Part of a small language model's weights.
Size: 2 heads of 32, vocabulary 736, 0.724M parameters.
Each number is 128 + 24 x the weight over its row's rms, rounded and kept within 0 to 255. Layers, rows and columns count from 0. The size above them is the row's rms in percent of the matrix's.

# layer 7 MLP up, 128x64, rms 0.268, rows 68-114, columns 32-63
size [131  90 102 102 101  98 111  96 112 101  93 102  85 102  98  87 100  80 107 106  99 115 100 131 120  88  98  95 106 108  99  87 102 100  90 100 102  91 112  98  96  99  97 105  92  87 102]
[[103  81 113 128 110 118 105  97 146 130 183 115 100 146 111 138 143 132 158 147 101  89 122 160 128 144 152 137  96 110 134 125]
 [ 91 128 135  83 125 135 168 102 111 133 121 148  84 153 142 169 125 139  88 137  92 124 117 147 151 143 161 162 119 155 107 169]
 [149  94 131 134 115 156 107 110 136  77 155 168 123 153 125 118  96 167 121 141 132 100 134  85 153 158 128 128 115 154 162 134]
 [111 142 119 142 104 161  82 141 109 167 161 127 110 110 113 163 114 130 134 118  98  95 187 141 110 145 118 130 100 128 100 159]
 [115 102 173 138 118 135 127 119 144 150 141 132 117 119 106 149 158 173 104 140 143 142  86 138 102 152 133 134 106 143 105  98]
 [126  87 140  80  96 107 172 141 137 156 160 128 105 134  89 123 136 152 112  97 128 138 157  79 116 161 142 122 145 150 109 126]
 [111 150  94  89 102 188 119 116  73 129 134 152 158 148 103 151 169 135  77 116 139 112 145 135 133 170 135 127 125 127 142 179]
 [119  94 168 113 119 132 150 168 120 112 143 143 143 157 140 148 166 101 153 142 120 142 114 187 167 145 100 121 145 110 128 109]
 [ 73  91 156 145 108 167  82 153 137 116 163 159 146 167 111 129 139 131 103 132  99 137 111 130 146 116 148 136 148 121 120 159]
 [129 130 138 106 151 138 143 164 128 148 147 137 149 139 141 159 160 152  96 131 116 116 173 154 172 151 109  86 142 124 128 120]
 [119 117 126 132 154 106 107 149  65  93 137 128 136 114 170 131 146 135  91  90 108 158  97  95 119 148 134 155 140 127 151 165]
 [135 136 143 130 113 113 117 123 133 132 157 113 115 127  89 173 149 119 119 114  93 147 205 120 137 148 102 157 136 140 171 135]
 [133 147 125 141 126 147  92 102 136  92 137 161 120 134  64 145 117  87 158  69  87 120 163 128 111 127 104 117 140 158 145 148]
 [123  95 135 149  98 106  98  84 118 181 162 116 109 149 103 124 103 120  97  99 138 123 138 154  84 109 139 136 118 140 125 169]
 [116 163 113 131  68 107 140 133 133  87 123 140 144 164 140 148 128 164 131 135  97 131 114 133 145 136 112 108 130 125 104 151]
 [134  85 138 126 109 133 131 127  86 167 172 164  95 133 117 110 162 152 119  84  99 108 155 142 150 149 118 133 150 129 142 119]
 [100  97 142 129 146 180 142 127  91 128 169 146 139 106 142  67 150 163 178 144 117 106 141 135 148  88  79 122 124 142 156 144]
 [148 103 159 123  98 160 114 112 145 173 125 164 154 129  93 111 121 139 160 108 149 103 149 112  99 120 136  96 142 127 111 117]
 [113 127 119 127 152 130 142 164  87  73 139 116  89 146 107 136 134 129 122 142  90 138 115 145  91 111 129  98 102 167 162 128]
 [133 109 147  87 131 117 121 150  99 146 138 176 141 158 150 138 102 104 164  64  90  96 145 118 148 173 161 154  77 132 146 160]
 [111  92 178 136 102 160 159 144 114 122 139 133 137 156 156 137 114 103 103 105 132 105  99  94 181 183 114 121 128 133 135 149]
 [125 110 152 125 136 168 129 145 109 125 134 143 108 144 107 124 150 105 127 105  86 107 113 123 142  99 131 130 156 167  98 150]
 [103 142 139 106 103 121 116 130 111 119 113 135 141 143 111  85 168 119 147 187 104  79 100 159 172 109 168 115 119 136  99 139]
 [116 130 136  81 144 128 161  98 144 135 126 153 153 179 136 116 174 120  89  92 109 147 188 128 119  94 172 123 129 162 127 137]
 [101 137 180 152 148 136 103 124 128 144 163 135 149 139 113 132 173 133 124 144 116 132 142 101 134  88 146 140 110 118  95 152]
 [152 136 100 150  99  95  95 100 140  85 115 146 142 126 121 105 161 143 142 106 126 142 124 129 105  97 155 138 125 120 180 149]
 [124 125 128  78 116 131 133 177 120 121 171 118 106 118 120 119 157 190 101 110 127 155  77 181 143  71  97 132 121 131 118 134]
 [130 128 150 132 108  87 130 138 104 113 121 128 121 129 110  92 133 139 148 121 154 115 161 159 185 141 122  75 122 111 113 180]
 [128 152 139 149  66 119 193 166 148 129 133 118 133 132 127 122 135 119 119 159  95 129 119 168 110 132 126  99 127 127 111 135]
 [123 141 101 143 131 122 128  93 127 147 146 116 116 114 101  81 166 138 132 133  80 139 120 125 108 130 186 144 127 152 152 147]
 [130 123 130 124  73 209 131 133 110 119 128 175 129 132  94 141 143 163 114  99  83  92 134 148 123 154 130 154 144 139 151 149]
 [125 145 115 102 149  96 178 126 100 115 141  95 165 154 128 145 163 112 132 105 111 147 104 127 119 157 145 145 153 135 117 143]
 [135  99 170 144 150  82 139 161 163 123 153 120 129 130 146 134 115 138 112 115 115  91 117 120 171 113 103 152 118 167 129 128]
 [113 133 106 131 123 133 154 165  85 164 120 109 119 151 107 155 152 109 147 113 134 159 114 148 123 175  89 121 136 156 146 132]
 [ 85  78 124 124 146 105 118 140 123 147 147 173 128 100 106 127 154 154  86 110  90  91 142 151 122 111 120 125 146 155 167 133]
 [122 121 103 126 143 130 140 127 106  90 153 102 154 195 137 111 111 152 134  81  95 123 128  90 117 133 102 137 104  99 147 128]
 [ 76 160 115 130 142  96 132 124  81 160 160 151 144 122 121 151  94 142 141 139  87 161 103 110 132 100 124 187 115 138 134 125]
 [125 159 138 119 109  96  62 145  99 120 116 138 138 138 121 154 145 146  94 130 121 137 115 154  99 134 166 165 119 139 139 133]
 [ 84 149 118  91 158 101 150 175 135 108 132 129 129 114  81 106 163 129 115 128 138 103 127 142 122 136 162 175 112 122 103 115]
 [ 87  85 106 140 147 131 104 153 147 110 140 142 174 187 123 133 156 133 120 120  82  88 178 124 148 125 117 131 106 137 102 141]
 [118 124 147 125 114 139 104 142 101 163 150 128 133 139 138 106 143 152 165 109 119  87 138  80 104 142 149 187 118 102 170 147]
 [120 120  96 127  76 132 102 118 157 149 113 121 148 134 132  82 140 169 161 118 120 136 126 159 147 122 109 140  81 120 177 145]
 [115  92 119 150  95 104  96 109 116 150 129 143 123 101 122 129 155 164 130 134  80 104 173 149 149 139 137 123 153 197 152 151]
 [127  81  80 136 161 131 168 125 120 118 168 112 141 121 107 152 143 166 143 135  81 144 135 115 100  89 113 143 101 127 166 132]
 [109 143 139  93  70 128 167  95 100 158 139 110  86 135 150 159 135 121 115  97 138 140 129 122  76 145 205 172 110 166 119 148]
 [ 97 127 138 123 115 153 116 114  72 142 136 118 100 125 135 135 133 111 123 132  99 156 130 137  81 108 151 109 161 156 133 196]
 [119  94 116 120 107 184  87 157 107 141 149 146 160 119 157 141 137 102  92 105 134 111 110 110 115 163 116 132  63 161 120 130]]
# layer 7 MLP down (transposed), 128x64, rms 0.252, rows 68-113, columns 32-63
size [113  93 102 106 102  96 110  96 111 101  96 105  90 102  99  91 101  84 104 103 104 109 101 118 111  93  95  97 103 108  98  89 102 100  95 100 101  90 116 106  97  99  99 101  94  91]
[[127 124  97 161 132 138  84 123 115 197 142 118 109 161 119 136 101 136 134 161 138 118  77  94 126 191 128 167 134 142 128 112]
 [134 187 108 154 128 148 107 134 128 116 116 120 122 125 186 143 107 141 115 138 134 143 125 143 128 120 138 135 124 135 121 148]
 [163 148 127 131 115 117 115 126 163 165 107 124  95 189 156 113 120 118 104 129 128 130 125  85 123 152 117 129 165 112 127 100]
 [116 149 117 113 166 142 154  95 126  77 157 138 151 144 124 146 123 103  93 172 114 100 131 105 135 139  90 114 117 151  84  90]
 [126 141 134 116 129 138 126 134 138 110 139 170  91 134 120 113 142 130 118 129 170 115 173  99 135  97 119 105 153 164 113 115]
 [160 132 137 115 155 117  94 149 168 157 156 124 159 124 132 140  65 124 176 147 168 129 109 148 178  93 147 120 129 133 123 130]
 [191 107 112 107 116  79 131 133 164  81 122 156 152  85 118 150 144 104 150 142 113 134 143 137 176 139 108 124 116 160 145 182]
 [149 100 140 133 122 185 148  79 130 129 161 154 120 141 110  99 152 137  99 124 120 127 112 117 160 109 105 137 159  98  80  68]
 [106 149 152 141 136  96 147 107  99 146 128 100 101 121 159 132 154 105 113 140 114 139  91 138 137 128 185 108 127 115 118 141]
 [126  94 143 102 132 132  93 155 164  99 150 168 123  95 172 124 112 141 133 172 138 144 123 159 107 121 104  99 129 153 121 143]
 [108 106 144 128 119 148  92 163 148 161 149 130 116 157 122 121 101 120 149 158 129  87 134 147 154 103 128 132 133 142 120 132]
 [109 155 123 111 166 102 127 129 158 110 115 143  87 153 123 131 107 139 142  93 115 133 150 127 138 106  71 132 141 121 163 163]
 [159 127 121  87 150  86  84 111 139 119 134 118 134 129 159  98 127  83 123 146 154 135  96 122 115 154 154 146 120 164 161 117]
 [147  99 153 118 155 140 117 141 157  98 156  84 109 113 105 128 111 163 138  52 191 118 157 118 124 126 147 161 131 131  83 110]
 [112 163 115 138 161 138 174 143 128 139 150  49 151 130 154 133 117  81 110 132 138 130 126 126 125 131 135  97 126 153 150 146]
 [122  78 166 142 130 121 113 125 111 129 139 134 114  92 150 146 133  82 143 135 158 138 151 150 127  78 160 150 122  94  89 147]
 [133 157 112 119  90 136 124 129 132 126 152 113 118 106 125 140 112 123 127 151 168 171 151 136 178  92 103 111  68  67 120 143]
 [106 148 105 146  99 150 105 126 121 120 143 122 119 110 109 150 133 112  89 127 117 144 142 146 103 155  93 150 120 126 113 156]
 [129 149 166 155  87  81 114 179 165 140 133 106 134 173 100  92  97  95 131 118 148 126 136 121 118 135 147 136 122 155 107  95]
 [175 109 110  84 110 151  95 173 102 109 107 118 105 121 137 114 104 127 126 155 109 139 127 150 140 141 156 119 148 131 123  85]
 [136  89 155  94 141 106 126 125 146 123 126 148 140 123 151 152  86 121 153 139  40 143 124 139 133 116 115  94 158 135 127 109]
 [134 160 129 110 107 128 102 214 138 141 136 116 114 131 136  98 132 109 110 157 153 139 136 147 156 143  71 147 123 139 176 104]
 [137 135 114 100 141  53 142 142 128 133 150 137  93 143 112 139 119 148 117 126 166 139 111 115 114 101 112 129 118 133 172 153]
 [139 161 162 124 143 136  98  94 145 127 116 129 112 135 129 120 138 146 105 138 136 159 154 151 127 119 128 126 161  81  94 136]
 [104 136 171  99 108 138 106 135 129 127 163 113 123 134  57 109 129 119 163 145 125 143 118 136 146 163  99 148 140 160 125 155]
 [141 140  99 141  96 104 120 104 110 122 114 107 126 131 105 150  93  74 135 186 126  70 139 106 136 148 139 161 147 136 177 136]
 [ 99 123 134 149 133 134 139 111 141 162 147 120 126 151 104 128 129 120 135  74 104 160 111 114 158 174 133 136 166 153 105 110]
 [145 150 130 123 106 114 104 105 120 123 151 106  79 129 124 139 143 130  94 103 132 154 151 156 165 101 134 170 102 100 114 114]
 [119 117  89 131 128  95 113 119 153  98 120 128 125 135 144 133 165  95 150 130 144 160 113 151 161 120 174  93 121  84 144 112]
 [122  51 144 144 159 129 158  89 177 117  93 111 119 144 118 135  98 149 108 105 158 144 117 134 114 162 114 119 148 105 145  96]
 [127 109 152 121 123 144 108 133 169 118  95 169 140 126 122 132 157 121  76 107 114 122 136 170 116 145 102 140 146  97 132 154]
 [ 59  79 120 106 144 171 164 147 138 151 144 141 128  86 159 105 165 129 166 101 136 119 143 122 110 136 124 113 140 152 143 127]
 [120 137 118 155 159 114  76 131 130 115 126 131 138 121 125 152 104 100 121 147 143  97 126 122 142 138 111 125 131 145  95 131]
 [116  91 112 123 134 157 150 168 173 133  91  83 115 130 142 150 153 117 147 105 148 148 135 109 144 125 129 105 113 147 143  87]
 [ 97 149 124 151 153 148 110 105 156 162  63 121 130 152 155 146 143 119 144 132 133 166 112 163 167  83 124 119 146 153  91 110]
 [122 171 118 149  98 144 153 167 115 154 144 141 112 141 152 166 168 158 136 126 125 118 119 103 130 159 138 155 123 103  93  99]
 [121 117 110 102 130 150  77 152 128 136 131 154 131  92  91 171 141 154 136 150  96 111 113 141 141 152 134 132 151 144 115 130]
 [123  83 123 128 139 124 142 140 159 133 124 155 119 136 124 138 164 124 137  90 126 146 102 146 102 141 188 122 140 137  97 134]
 [126 148 122 135 130 136  97 139 157 170 139 116 107 139 133 161 145 153 140 130 126 127 128 126 138 103 116 111 179 184 152 118]
 [135 126 177 111  97 118 126 135 157 148 119 127 171 138 118 163 127 118 128 111 146 132 127 147 119 118 142  95 127 106 149 115]
 [164 114 139 158 123  76  61 149 137  91 130 141 105 108 119 104 111 137 125 117 139 108 161 152 107 139 137 130 160 162 141 114]
 [132 149 127 135  77 109 142 160  66 130 133 191 118 155 109 143  98 111 131 124 139 135 110 141 120 147 136 128 124  83 116 144]
 [140 136 160 110 157 156 113 138 133 132 103 123 104 100 171 136 123 120 114 119 140  77 167 160 124 135  91 124  91 126  91  95]
 [ 91 132 142 130 126 147 145 129 105 107  90 164 118 127 113 144 140 120 136 110 136 152 104 156  94 188 147 129 148 125 133  76]
 [114 152 152 137 163 135 130 105 158 117 149 102 141 156 103 114 108 108 121 120 173 134 137 138 131 136  93 115  96 150 108  57]
 [178 111 118 110 123 131 151 108 149 110  98 146 142 146 136 169 134 137 115  96 115 101 134 126  89 129 114 154 119 120 121  48]]